Weights of a small GPT-style language model, trained from scratch on English Wikipedia: width 128.
Each number is 128 + 32 x the weight over the matrix's rms, rounded and kept within 0 to 255. Layers, rows and columns count from 0. Numbers have three digits each.

# layer 8 MLP down (transposed), 512x128, rms 0.183, rows 349-403, columns 0-127
102121100097176143127119141119145141123147131158119109112145152181131132102121157083075138139181171144123079098170079174105157132126105131131142127040116127171118117130114171110140138124100118115115127069094149188153110121138163120148105071165123117098150097118140169101104145106125140172080118086179180147110105155130169103172096080082148139117102150108125094109112143167165100103129
060089193160093107138159177122151132119082121106144154170138100111149093126198129123065128130054113125157112094093126137169174163156193187111136070096135141116142079114103136097150096150118070102126159096112153118118198155192117134147125136118100147127150076102099090094134089118131163103159098174127144070087171116170094135118104178145155067160107116198084169117105117080166103137096
181158111075123091135083086170112171141078143081125125108152108112100137133116073087063152123081135052182094082112069092134117091126156126136103076128131134098093094122077165114077164106127174140180161108173083152197106145153093117148150119101139053097092107137062171125163095107122076202160126131143099161191116161168163143195119218074163144126135117142181189161161080077146085083126
167148193131112083126121122135144118140148129115082113119111123149121129170183082101141112138161136122123132184085164126104117091097159173130114087132121156123151130089112110065075142122085161123139131115125140114147161161088095198206100125113181139065131096166084125164100148156162130128125094146126136142111143120097151081159168109154155121148147139162161107148130079076107096110096
136116067118124136128127112158146094119150059146174144142155154109110125099188107082105131119134062152144136107167131097145123140090120118086157161117123143149127184136141109106091034068164036197133150118151124141084128090112113132165153117104122129143152096126111094115154085113144101121112156161143124127155169123104083101118153118178159148176115066144163135131171181204095106196088
093081094137135134165158128182107117105114181178128144124208031099148177085111112120179092147155156121114132138091134157197045101118120153141138146122144050140133153137128143183116103041123098118138162126077095117119123131154147166140158139190140042169102113118102100152125131156130144147105112079091154196151129076105143116141125079130139141148149123173105110124098161164157082118152
127085133081141113140119127143140178086097152151091087108128119113129076137104170140136141142111165120118108072101129141137171125129197161133126171095143154133169116045089154159108068130105146091165063110101152146134095153131180152155113157136170112164099155127191082113103117097077156112137131151121110102190113171077142126139154076155147143139120135122106188150092082129089072104190
133135116134114117043101133169099152134164110106087146116120159104121130085126129164140162173168111058145172176139145117123115143117110116154148146121101103142163126082166171155107161105057061140113104148089087157141063089092136110132109162107147097143125112143117168131159121080085080083114130084157146115127148154085094129142164149119127109150134109118155117177105078110176177103142
137125124110164153120139131104109114067098173126090121172121095144167129149181130118137130148083127122108134119126135122068120135162136094160167191157118074077089117145139166104149108143163123082148149132065153117112106079125139170084102177153219092135102133104082107154178177134104121164139124153176152114067123135195080127202079126147157159137165091159113086140119127147054175125088
065151160104110136195098187145044178126091131180063163116191106125097134142113150081135134151124142172142118123133074191141176190144190192082142140216181119156081147123123064147142158124093145143095183093127183173118137098079089102122156117137149158128116163117154122110167161114113187176132106106131097194035183117130140148165141125092144128110177103178092090125143145161175125218101
156086211111100113146175092149117089172105137168131100179104098113138119204087138118100111158162125111124135131072147084128133112052182105156122164157169086091152129134088167113119063109114173109167086154119134115100111139172134146119099107166112100210152080133153107159110075139134125108127131135127140155112156164197123110108062153174170143142138061105138116109185126069129193163185
142132132133118078127167115095123120107165119166038121149142138149115179080074179125120132151091117061092137150151117142132128141119135126204164168082142145155134151182096120127112121179140132147159125111107065130195172147138119118127159090160187108164143147115123120124097112093044135121208135156172114124123183129113078128084107146095146165180147141175101121109165155098107096178142
111145087113112151159112169159090153109159156150082188116164119113112128168149119140129098164134171089197157154137043147129104201189142140167099174131093120086097140113093137134181162149135138114162150112141136164106175128176172116050116139072098131143142167096100090048103162094166092175119134176081049149169102050163122083161082132161141156122145126089136052086159085119164152149086
090107113187110068107098093102131123152198135126099101132138089095163115114116151099171083139176100155114129135172145066093118147098139081129110161124125088077169185126135111104132062146144143146135108113152079155150039123103120152155146121093176107176117109099165119080058119113112101106118129099137161166163106156095093188125132192107136115185161197125122109090185139154114062193128
120136142144077092153095128104125125123124117133147120178127183168136129151119166084173139145207176173154135070114123116111088124104114097156104150160140157140113110126164111135094172128185125160135117067123116194121055070133145124133123125128142132123154137126161093124143119148160158090119049136115109142109115137134131124130211196122152139147142073105182119128096145128109109131126
143169136120118183177160170102118168113216091123158169169106128149131104185071067142143130141121103142138080118128105172117124104115140161119168105109126167116169122121177085063114098106118177145127120151155130149134178088112108146106166146161133142134167145125136096102156115093196138144100147170070190130107166126099177114122131072101161136180093114135115156101090096125101115142146
065053120115125144143219124130080167086124127092078078116137115099102157135118162124066140135076188140122199128143130100086149129117139098143130087101114154114138097125212181135125150157152085147148131168123150165203099171178108139073119184091125153121076151137104138098092148127169107141103122114136089124126097162084159137123176137129105077113211119109166082098135155132142150169124
096094142096132157067064079194126126113154126170037089194148095121116177137168111132149154136135186115097145114096145086135170131160142132114123133173143147183168168121157095086197179207114139144145095162130135165104166162167161168171113092139087162102088180047148112068108096111114096075112104125134106123107157076114095102118141068128144146063126149016132144137139134078160078115117
111176077074136166101108129133104051073093117113067143133095132113172178151128141151166184091144138168130054141137134162167090109210051137122109120146144141102087055095127117140129136132130095169143148130183127053122117124161142192227090160103064080125109136176127142099136128177154161106081127092094118176154106154074174139161132089094106046082081147188085156121154082048138119083168
124128085127168170119223074088120087133148102144094115171107135131121106189105146119113131092120161141115055143142111120089115111144199080107135096144109140088158116145113131115096065101108134111156140117184185189133153106148123141147113163120178140069127122136141138132109106150142119195121129155164147122129131169145174156101145135145189153162137142073169094149205105118146093160151
179121166121158119138157091165110124122175138171119125161104121155136105098112165162143100065084106121115136129185146111164096124164081099133086093124071201112102120134162131116143111087136110089144099158155157133137178118129127156118104126086175138108071113184151188112117134145125118101031097107082102129099157163091073119078097125158087080083115088118138092123084176138129134124152
139124157088124073118113135136113123130178103152128133205117099112150123159119088138085088111114155079082127122134119127144126092142120100137143151113130164135096138126118093142198212140173167152094099098128127089132121108081125088168147104142101089124160089158125099105054146112114152079191101171134127069140105116211158179156103084034165130181143167139070094131132172150125099184150
086151159117122134156147095132143133174154148088110151135112086136114125047133131134144129118125113197122138103185132114120128116194128108131173137133107107119079115132103170145087165113194121147160175138100172158115100130146123122096082134109148138141173162170113101098092197132126119127200131153134135093139158137124105108179114118188126136174134129143129168158197120125141115130120
072202022101104091045121146085156119190092160088195130099102111137143141054158116200151151179161137179112180123125169086130080132123166113131156121142043124142078142156179076119129147131077095129113141152167089124169101082131125158077103103094116133076102144144080151084107147088095123188054147052138124134125124127128170136124125192110150133033142188084133144168208137161107166132128
167151122162158116176133123084136108134160157105161147204085111107172116126126144114170131145159114124125107115097111117108174068125136143176098119130082076130129136122121118173116119142103137122094162200095142110185088107115076107099123170114120129115147074086143156121110116111201091109136165160140172097107086110172190123145178103184093121112145122168071108201163180152138105103162
174136159129032171130138135105207117116094179176125145104131143114131135163124107113208112170107136130128151036169135146162108128128152125103130117129100148174146134154143104121154165087166118083135189145128133073113140091093180150190127108150105124105160051144098099147164103107108100103151126094151136162180152130187119130101152100128109147053093160178141159162085110163127105129096
082151096040140115136117130058124157154173086115083116144146133183088117086109137106161158161088136131090119156177090110096175163106144163098136123146135122051094118115180094134045131129197160132104114074129140096078121031164110090088152122117129144136102088144155080126170122122066093110152118108163091168150179115121174106154169176108136126123113143090065062135121151118116177146186
126126140101097123111143160121108135156065133115135121084088148079160101115115091086150135154135128112151131133109182211155131108169172147110129124150165124061138073114105135112152127107192147078130141123150130079116136144125150144090119134135092164119139166182119103122148150144088111099173144124184169105074100170082132160090124165095093186112132197184104180221126113148111161092125
092166145140102182124141149110131140081175109151122147113105132109160147191130152117089174196104077118127148118167186140072120111146154095141109107134114104124072149142104051140133111156092183078079145106104136087155129109179150154083182119102102101068109116104155057142129110147088169145108091147145156115092183153129110122096167147135076144111127120122185134188167140104175128105116
108143114167086081100123148116102110141178111153128105135139154096083115084155084080162126142144124112140128115174090160133158101136163187156101154090148136139144140069066130092121160160118136147113119115147139166127142154158147079152133186136140124140104174064105089065122136174115086169120087119201123107108099125101191096133090121136073111130161148133120090129167146128135142173106
175148145134026108139124153211135125152185082135118131167087085125110080052121130173158154178101000181168118102162115116137143120165124149087153138108157110130140091133084168159110131168152125129140111172143067139144104152098128140102080164102104164134144114098131158167130167135157163140129129152112130157087155087117073158126119120153123132083152125220114129138125149114155116142175
105121143148113113118130079104100140114130110149084154154141136148093087068184130154139143139080149105180126189141117087109096130137119094111131134115166138082170116140142097123111134130144100104169123174102158112138166128156181120120128161172126126129166072091110146053144145165119130128143093144161138075125091094141140145098135167161139166115107188163128180165145153157104118151121
161116106118118105150111143092162107133095115099089136112145114095137167142155143140177136051134166166114108091038131120160142102118118099167106121138151105161130147133080096117091170108147100110123153123144133151103116135104169114136165104141157090158148169118147113108100092138141126121123174154113090101143139129212127093154143144127218114119112143081155121143119162130089172103187
123143116172167172126176173167111203098165121140129113156163113163072123255159115159129133195044187135106127103137142104129080155119091068132195098183095093130173145111224104133141152134132174113102114168099152074109120071083156187147158146097154076141111144120123160169157117073090103126106112100174121100119104112126137174124121116103111126121193056130145096128126133149141094146208
127146102107130096070135138119100117092132211133110084146124126098120134148111192108155143107189105150173135106106102134142110066116057150175131138178123137097140107111176115162113083151109195180145080073104144099085108090160084126114124185101131132103124140132083133113146147067165135124135140119075139049115189104190132036172085108176188142145198177142125069161087088182130121180071
100126130143124118093168178097176109132155116146142090170139104145068155093170175088123112110158090111136100123088191137151202119052123135092131112167192175080105113139149132104111129072144166150144159155165182106089158134114141111178164092127154129084137117136121155139089130156086127160152118150121170101084159127119123128138131139136107188060105124117169108126104107161153093099125
137077139156081155154062104136118141144149114086104092169081174170099076175122165103198124134132156143108158128124095099168152111097124159080127136140184195093091112114137126075122095154097117171149186116118116045126137138112121087138152112117195158145107125100148072090154104083113126103141097163136088099093116097134126122158127097157118129176139034134104133173121124178157135143163
117172165130088146083113159157100164137162128127119091156087065109122138126179174076148158179103130123152173085159127153090167124115100079159128133086107199176147165086127099091118147128149149160125201088064110152170083076140157098174156059137115180139153160080129080122057153141161082122140156127098187154088110117097181153085116138118125120163119059158142151153132112149139149118136
125151100079117121140062151097124108128081130196134152193125120125188122108112149121072169113105171119101101114097114169121170133128142056082185137133100141119090105088031128069161170139087146142115090127077171087133147177134115153191121116131103125130111128122118104166076152101175073160140162170160135130126141161111189171142179107132119106099154130106105139118136173130087077034125
153106086125117120096069109122165100142123167117101111129098116110112076105176085135134221175143079160104129154183048108113061119148125176188126173089148163142181174165134144149088078122135160084148098127128177089129089179133160120110111155180123153115146107037139139149083093113165134107163126161122123128109139059141082152100082058114062105165147136101098129131112078121133105117115
168137119137148095085125130117097176100089157130095130108116102106176134156101121091153156149163129118127144091108101145097187165161120119147105090107185132103126098145140131159134127140165129150172113158088130103102179090093157109110165124140113112158150171136050113079157188090133170145128191134108085185125073146092110110171135135174068106121155153100131125120094114151113138152137
106091091119161115113182090068103114113161134139127118192139079183112131167145138078073078123169134093165201134147179112104061129119125158173118126172126176085094117125134130133194102099125157168148113152071188122075130131129103128164109121079130094098101100111161072099135169141143116126156148159107136157150155113137219147133120149090135080085094099091135096116140136147115160133118
145108118126147132093100162083139151208143119102116094129174131109176116067097098166160127052121157101181167158082193143150146104134085153162116099145137135184162104144102136192118126164147136102187135075137127110137142140162139074128155133101129149124159165067133133137167103147123138084114127125161129179117085176168140146094153141120131128155079208164144093136138175121131150157134
183120078179114095120116125163111117190154118129077152113077114093114106125150126094148103082174124107091138102141137138114048072110128130137092204156114125139105119099089117098164182166133137121124109101175102150117106113140126086082122089059089176108140134062166148076148087100091156164100118153092116088145117103091123137105160132065078130167129124158147101192139195184131099147135
118169093113138202078146129120130190110091132122119170126113152116123163120168147177095152128142122126083140147149184130082134129149088130194138127166135125107149086182163140089122099154113134084160156166117146163118123157136177175149182139112119144187108174123149105097102149085116177133127096105145121116112108124097165066153133097064100127202118165111143113137065120107123111105099
139155159133102114101157140123154128106121175121157108140176103111122137148158179086129143123153108142154124126091127144130174085121123125139111134144091177161158134098109121144124130127139110114132079138137132113186142105099163142099096133079133163115135077125103121120108119190158156125094132081137161143137145085159118099096084099142080092082113120095122152117120204174185112153187
124141127120113087151178105119177085108171148153075136165110122085124140146143158133139103163214204072123178083048113098030090163117185078128152094038147084198165069078194114102162147078100124164102152108135134113108151093118102159156139096119080095088073123109081122110135161185125152196138141115137083159164160138155099125120196170151104204143182151104104167052168127171141090123089
164113164160145124116075114135088203164179190124141110171066100163215110173090063144125124107208172124146117138124123130181137150059116134057122152142127126150147142137081122140108129142160116091083166081052119117125075082091146076070075154167159130151140150106178081116112151127075120153120126151142156163193174183152083134175107111150092124106123151090174167115138078071080163123202
102152139127152103142066134134173129072160162138129159101124111161179109074114132170125131155144131139142110089127159103171127104116116107139084137104133094128166072147074086132142093137103102103068126122098043124119095102095167090078086168142066090194087106091091149121113130179160153088108107164127105153117096126116093124103217123102149150092124180113147164132124199155078126137081
142121141141170080156081131099117131116102096143150146169120115158104125145072169087131087132114191092169096171141182120120166081121109134066119178118148079163128093132099123079152142129133152121086150158113133113135096122139105108107129134138160164110084104157136164157149138156190119169153119132108136161139139170094108136149103157167156087133120136140144106168123135116112065135103
167111121094109130161121138073136182169120185139132116143145136127163120148117140165119106087117129131130155099092188126196141148159144120097054188142154119094132071098075094128151146103210147200098107101111143091173203133117154167141139134126115102134150142086115123126112160155167135098188144099124091084103092165143118151142174166105046128201158088133165117129173088157179209120146
121144094170140175123149111098089149159081109119169138060135098188152082097128149149125129129116153117070172070135083207141130180135140104086151149137166145154118169133140141116129190104104152138114126171185117098130126043194097130144102095117162142113189137110136171103069118147093136126130116124139101143091171088196075133154126067107063108053168164073095094091134106145112164139134
132134116176069079179162150109190139127073137169125137105105095108136085117176095135102103089076057126168129090167101113062184112138156163167185127136179077076103132085102178123132119101095103136153103107118110117164155132150162168161090127127139133093097125169177100165135123123146108144094109142108060131120076085174089170111119130158152075191160183060135150209188155197152083175145
079118080107177152128137077133129134133133136196159110149131160086144122131187171180122122140116121148121104079112112152113081174122134133140123111216120119151151137094147134117130031141157109095117128115150150089153099127154139124070068180106108111133089107074131141178149126141093106148196159117175163122170189180080162114146161111174111091111114097129175117055049136095106096137131
180157078080140150142114115070097081183129112165129114111173113121128047155132135118087101141165077130175108117128192131134103140111102051161138123147125131125111096103065177106174089148131165146090085166118138180072074106140075123163168108101109135155143163115118168140163120153145137102161132080136117108093132153135169106158121232090124173189129111146067151192153140135075133077151
# layer 8 MLP up, 512x128, rms 0.131, rows 350-403, columns 0-127
174154072105156125111065167120129115104158124166069115137138161165118135124093140147160146105143121078111131155104104160103044104120065119086142168192098074115138159123176099165109128119137161156171161203092093111165093142114093162114127164095145114135145179138145135143093152153129105119094152099160093151136146111064112073139180137116104138099158144089102115134158160209134146070137
105095127099187064083129149067154101119077128129101114149097124125073157141110164094150151138136119129120107113092114186111084139114099160115132132153126123139145109153160093121162167142118121082133018128021113167096177084114151081112152172151092155169172149160212122128148173122179167075124147153144144137026162152133153109086102115159180140109168175154173069145149148116146186148167
074152061136172156157124118127159115086100132130178111152145168142126123034166145195122097102119128115097122122083100123089113119133112113138133145114192147175136176168107134139148142159153089081111186118103109119137138139132146085093120113101128128136083130128093168100180089099141162144087176096118097170156156162125128106134131165110101129170128100122123107075138195121123138149090
143092143081147155118126142100121100121149138083120127196144109139146105167122128145159102112065186114121172144060144134113117195124101157102105145134105123161143151104189111112148160114141196085136157139123117167169098126135120075173153110135130110126149204151119171104129133089168167124147079183109092087020097146114129129133149075125172145150157092099152170103130055104149144067108
170134083135139090160214149207112166124113117159146218148100063117084132179115045039132082158175146104103099136139136132142086089127157186119132132073100098135139139085181134150115129129148091091134114118098120119112173098166179087121161099137108137104115149059134127175063136113119137152131160161095160143103132101087176117124123129133080123127133073108068102081122167182177145090123
095167130057147075119172184148152166075118162119163141082102132069082106110152131150085183077135163125115151169137118075156087123147134142148159116094106122111109130150122132151060150113107067122144135113113135062147146157156192125149091144144094134096136169149124098128099073172140153172068105140121131107105128167134133111125137068140190097158127128099150077128105092135122114084174
135124088136177159178056131170219061115122216160093090090123142152142093161149078101112113104116166070130090157136142134062149110133131134167149167137113111146129164143123134147117073081156180146145134162110137069168144164152113138173176141153079094104116093102137099162100089142149169115105136106136159080134120152189156048149120150150115099140197129084110128132115156139068128171090
128086107144097175126142138155149162141138121110150146106160139123101078115062131123157142141129095096122102116121060151159104105128106172108123153064126165153123100093118144063136122141101131131111102109152123129149193126160126165128233098111095081138156120083126181130113148144110149136153125142133129130140111090109094124122123126143148111193118089154082110065158133161153089085152
102179114070143076137141097163125114090166147134154165108101093185113092102154136102123163141122121067093172124099154126172089158200185132103116119016134127191199117201143220189104119160192143154141126204139099112138151138145194111138173136188139179147158091062111165176130106185114085125111113127170151116171105138125117137113076192070114126185137161099138088102128149135130164123204
152150035087147146115053089079133199128077133113168135126176126167122100111119142148191093080136148134122175092170186124114149180112122139043114171096137108181152096182130119150177080096131092135147179099205147145124133039143108123158198106164133105104101160123156175100160090142102152101084132093103107119193129160110168163161125130072117121142095143075114115112089165123142138132103
115102062154148180100107137152095154147102094138199155136147096080113086158148058132116112115147125188118148148138162163117142107142144122045132115174205122110160091154170159101127134129111111149121086109125133083089092117095138158163162148125058096115091119141111130122139113139180122133095161116100095151139080118128207113132124110202137118142133118106133136166152156119125197090132
151091104139159130119115135148126150136114166076177142097164147074133073139134179110120136114163109159088087156064157081091045092115142120174141137112123144124131117104165170090116148140069137150136121159151148128167109150117161115124122137121159147063143131172131193144126097104189138090090138085192148118179151114112103161147218126187125068161168161120139175104159119110058095072071
166087091156162118133198146141128111089120135092113122120093140175085113152109093132082165088076152116063107120136092174125172084023165140184148114075155135207126063139138145110156148128123132078139103089125143117086154130125145115114127131105063135103129149153100144096162119133138127156086113146113110119118163067147165122124123088073100176191141142194152050202117137130102170089115
073135133134113142115119068112093124143151107159110133125128134158109136099159111184107141127121142128114095141130120143151097092133095136141184125166136141160136088121110135145162173107120052101111129166131047176139131142160093103112160195103109129143109083136104105080107117130159158116190188118136122126115126115131172080161115136083182104119135093140196112123082124149077111127156
129121136163161131123148071140104155143081119130144149140117114119107180154091204119166071172096175136084197123155162144102163125137118139149121108166116132130100105154115131126151120122109066161084177093078138087090130187128164103142113116101093117107115082181163100106124174141075144130113100103182091159125130173131127138116090125144120155103178139104148153116176133050202101096110
098162110083108147193110087094137099152156066083132093180164168088161166108115163122169167114120116098107052167178118200134068152106123164102132197197100173130117099123079117144133117151158124084155101153113136133104146074161108078136166131191093088144158130161072129122088208132149139148089152091144107129144121100136133165132108174112121155145163132081105113104141087143170087090127
134138177133156145179147150108103071117066117113118101145150152150112098112134077117193168156072153126101126181136105196111099119182213142212122077107188140142149148139132149118153147120113063129165122101132141142131115114146096089170137080151099118033100172141206142122123112157145093055115117093126113121067092091092134160111088139125108101117147144117102114169088125062189108135117
064101135138138152149119131082105109151177148116101108093081110118151110148136145098133152090142181163103047102205165190123118156160123127118079091124152116117085163108155149146149179138196118105097091165159090152125138171127173117156145126125113112169118183183144139087131196149171098106125157117143098142090087136126159084244126073135133094104091162184144156134098126070199143093105
106118090120155090171104156151154151159118113132130084082160113074124177103106072112125125151109156118103120156179108160171083119152064050154167130116147182092162189141186107174143172168150140147102116149114139118113083119155164092077170103098137135141171134130113125176130167149098098074135178133124129141156076202146126071137159145130075155134149090152087191149072120166162123115100
155121134098174143126095165108114107077133126104106170145100099107106107159167102107086140164179140146079167134178173114077160103126143104107051131138114080134178169131098071096123115104112070153143102077112158116170119122144139116173125143185152085103128089101137173136121139112120129105169146061191137175127058079118208077144179040160136147160118115176115147114104122126122073122145
108126122147169119173136145143102139107122125144133093067106095062100061092143144173127155099123158197149158191131181145130085147080067080175079113089110134175114141100097148117109135124146142141127050135092133090136170160177114086144162104132114079179068112161154114188111147146160097167090102080083213144135151124140077124078138153156142165163109172169120136169120086169058122092126
162107123108130103155119160141207112176090184035125142111075181143076149182143099134136110156098099082145117155068149162085135164120132126068084117094172166096085119147166105187116142150108088147120151183080140104163131140106136118126152157128113105161104151126156127164095132141101109141106119120126098163131101109136097135099060144088187074146187121180079119116125127143150141121060
093091118130098073102168129125166191046170134086161095108137203150057137096108113104121162147088057098123114180113158182098115099105121126150090126140116127139121118096148164146161112105083130093139156112090109092171148136079094153161168152179128091091163181123140099119163138063123181117130217151087131200113124155083140125173088166115214142118122183118184151123171132156061125149147
160171086098151150061184069142139049127184127155128161137171134158120103170161088127080155187120190175153100097128113152082147077116139183162137180144179054105141141163134121154127108110097163116144175102114123111115139098111115136173118091100167087168106145089153165110111145175109141131139142128105065075141108140138149153133106083099119135129101119096157141148172101114110123151166
140106104179182164133117070127198112136105155130143088183116115130081109088114132097109115153103158091164093149121140146094131167178088066088112122119122097139068108142098130176147110154170100153175178122140149175183151147146099118091133167100087126166102083134139160131090027095142122092094125055103160140066122139080194054163116166192144120144151150126092140149098162127169118128123
130110111153140095181159125123096221217129142178171101095142133158136206098180075157168107147113134110132142133144051106105122178135089149131206143151113129065113152040139135100079164109162076139148119110166138138139190123126082089137136099086122107103074150093099143136131125075093078127155141060175096120163148139146140115098112177193142154099126218116161109103092093129121134100071
143122114135101131094129085091126082111140166147166137120160148117025096112109177107124131086089159185178124186112136100066086124070111179078127135114071173116186103128130211178099108124124163104127133062111111121157131124137103162170111124067184109132128100139151097151117122134125084142087156122163116115128080171110134133109134136107129176179153103094109158122169178114162154185149
196145093111115087156058122124137188122153176206144145114109092151105101091139128123130112110093122100142140070116058142108151125106126154108115128096129121125138135154150161166139142110124059165198124162143184085103124123123090141119106114171116153162091163108115134150144080107151108105111176074137136126169075123105180136150136059138117090204122151133136096093075038137132134184150
152093127102110137186105102139079121118090083105166054156101152147154160165110164183127110145115135156103109124092123153136096154117080083095158157168072118078154112152126172127145096151104105091177132106173130097162116141176126123183166114130110128156135127163101120160145142061127141109125204154111155154133146138112106137106122114094153116138108159193132131066166064139124122122109
108127115044148122094143126100139151133182100145085115108160142146105186137149142151136135084171152136153112114153151136147135142134093084133097107136141185116100131094044138164157104186144177138120120170194097196125164149099126065147093087128129124148186127131146117104070125151111129074135141112100144157131192150140113171202060083166066098138143151069152134086067192158114177125127
137136102176162131154134135101102156121121172122136135135123116110109191154129115068147144150146101126089141127108122144121140135109131171116092122203147161177122149112081130141091186051115175093114160121145102103140076144091067131157108144139148096093141157182128105124112094146189123109104092153165090093174135175178176107124137126090114136140164179140174117090097172118114152146157
118150101090186094141116147119106146117063141070133166141151197169177130125105078123155061171131052157097139113169173139117110132138140162132121150131144095164110097129122165081115150155128111080109073127118129104149113161077143148121124117171152121080188119149138170114178133120086134091146142124157150126155134094118104150168107147169154106183157093139124099149134138084152173097163
083179103142145106076134151173160179137083098098084176165096156142147158142109131163118084104081167142168116067140138149150146103079131176145139139142073114153130151126153105141148154150062074153095128141146108143105081109097087123109147105140171170100155101124129145054135109129107077114160093109125150115097116134173120210108131085159091134106158123121163155099093095134138089171021
144095091098135151156114109144098125105140110165150116193195165139111096087182116137114155115098142031061119084087108128104159125105124109107105064081193161183120189142115107154107143120146123095110123140204161113107108159100083148101190053169118090158134132131123131144123147149109145155144025185163200177174087140106139183100162149091063098046121121111135156069146148123072165117162
087102135111105144112167121149179089144138091162174164124153109104089148078155123117125132102168139179172061134088147094185155139135079071127102122141108157119098149147147111181132105067158078120075126127159153163159131122134114112099092087167143090102108104152106133173129158071117103144123136093214146080166080153144151108168099173125108164148131152144161129133138150102089140089155
111097171151141190139149150088163074151055168178108175122113082133157113134149127107101204105160097164101177116079105142041130114125111153143160170062116121154078167173166107129105125079161177122151037109128123143167166110132138137119179107163049141164176091120162161119150162139072165094086105079125121123138178086137100106064159138143138079156047124112125141084145115120112110119111
120073100166154055179140129094156120092132153178136155162116155145164098151170098067110165133123111108153088136152089149094118157093140164115111120103140178094113202098100142204077132136098114153121164174117126148077150141171095147143146195126150073135125138117128092099090103156077157129132077095120125147086123124098124085160062117150168141149082127162089151049147189139170113156136
151150141155132089148225124169129137124115161081189122180131118088082112111115115137115079132126115076070155143139113210126123108152113114115158072128093142096116170122165107105076092120095112158137127118077062125173161167102101061117109149093116173097156123188132113086140101115056169066130096151133141097077114144136167103102163085126102126126107183181211115155161107132165122175157
117078153057185153148148136177082153147124137119151116160128096114055113171061150084188113164089213110148096136097148113121107172137101217094069137124111126160078172141133150106152155120145142115155201107182162155118089131174097099127091100144135128092187152090126063130124116128071139113141166162159127146124152140146125105117196118125114109198090084125115115120186107115171099163141
141109088116133088121138176160120140110122104130154159144133195135118140129200159103116145133117096141126084215092106100061112112103119112124159198139151108127093195144124124068148140104094131174158119085127116106131179145177105160138101128121154121130095133114161120143082046107178126120097099106144149136097170084138094138102132126125151128154135119121186120115153115135100119123152
079158153169143116080216069135170098075162139131069156136079095178081124077210130152095125129125164098112142067100120197155131109109154153135109075109157134133147121103150125116140193125090089183144157095173095180156129129133126157108112088066130057091136091117110114172084129121150120122140193137099074121144207184154186110106112123096154189100128155137189137115159116090128168131172
156085185146094148159127117175092162168072135147120159151114168106137128141099146159130170119127161149098105108143120148103158184080143130068108125104108145132093157128102149101134118100121118112159145101183129135140169081094130141142147127118155138057152118187100136147156163111110154084124186175101080093148120104152100084098158103114151109100083090187143110131183062177169115110120
121126135097105116118130091113137180050145161092081137120098165170133171114101128122127120181163112094106118183059112139106127138164114075105149141137134138079169189156173146163155090065125134142156185131065170097105165113104132121117120126145116069150127149167131084162123140156163103115134105069163133137124119156176173160186147076166154132184109073118072100143132117111123150104145
196049170091156076148133138120101119077083139166093101152056149152142163127079056156082123148093162122146177110138150167138131182168112150075157080149121148137127137108075079161163157176142148109098123133184133134129141121145152038112087093149089076107118135149155126182139165122128069128109124126139123162126137125146132105097063083182128180145143129129087123103178086137087147114176
108106104107146182121108144074154140165151147028178142078122101147117125075159109153126160132131094141079093126162162091114108155080140108061126137148143159117164138182078151141126145119148149097136112143115153131131197164104092132143167196101140153138173132137112156165099105112173121150095087084120132135132163123116132119124130205139127139099148087120189151093131149098130114170095
083150162122124162143113155073116106177108066141124143244185162138164155178113138104107111100094124140136137091141163105166112140155123078089123151157127123173153160109098146137071108153121145090139120097166169068143152169110116121095140114165135140075148149151065145069121168095120111137102094110151164175167089106172096169094180089136110147144089112156063124146165041169174106131122
100107155129139161081125117137112131073087064111151127133170121150136186113104128091146134031086159149201089138133115170082171183125126097159090126086126133173129179104071133160092120124160129178092100111120095154161160083146129096068076170134168103164118193101215133109159157158144072188142099146100099125168096112139113136139125156114126117100089143080144152121154126073173138124138
199196140119132129153167146137132106173158139165040124119171102133127169147151108127140193155166156114137162113056128123089097165165099157106126133151119117102075068154177133157116185090102103181098067123132101156097172113157104118179128153107151145116177098207110090150114177108161163125054122147130155143106124197128095089099193152083113160111172135074110125106128111105195160108140
130086142154129142116128158158108109184137059133072175144150147120145128084114151070091154113159142136138103174084096116155163111139124121091140131153104123152138164134116169100085137087141152134084115158171128133134153120100154130143097124090086128146144085161125095151123126113160124184097171122119120073156153131139102149143147127127112192096132157180102107132133164127109164118159
137146130158173150140140152153147094134169119141118154137166084151172149160086132139112101181103114130145131141125091138109148110105145131193103170141174138155087144116113176115076144132050136132037098164109136127149108091085134071154148127131146062123174098132095195177152053098144129118140137143153090106089149153102130127093117130120165168130118176130139110115160150102122101135126
111165089040131124107154141126137112184186103137101120137115139098156113155131169163090174115113184136161129110109139195125150099155091071146148135113106140128180128109163137146154078079104169130154136138158088104153162139146121178078085191113173153056121101110147115073128108167083147111165132071193151187169097201104177123050082078086130052162108120130114096139090186129117144127125
150152101115147140107120137064097153121090108050092100144097151171103101125079124111238138111117161183100114150187133070132093121095089134149176154073150101102072158106146163167179099176139152076150135119133189198119148090069147167128132179153106113177092131132143160162082146100081136168132130126159112091125176145122166115178092154069132155089118089087133140077118138123142138139144
156129145135113138173146132087152087113113102099122119101096149106127160121108096070088126071126161134094112100088150153122159099182185128151088073108149156123095154079102154109161197171127173196101159163088119152135145121077089130174169137189156121114154158170124123154115132073095101167156132140122189101109087128179095079157133131096098158151135143114133123159193061097176135090110
078117150110098111176151137160140116109094118055160133126098146134139161116174139182144122063178104138160158099128141120063048156132066178132119167121167136127098184137146128165109104103074081118172143138165113055071106103118137124183105145164190161099138092151137169148059146173118117127138108098128141161156082079150093148144115107105150096144088082189085148165130123161179171162148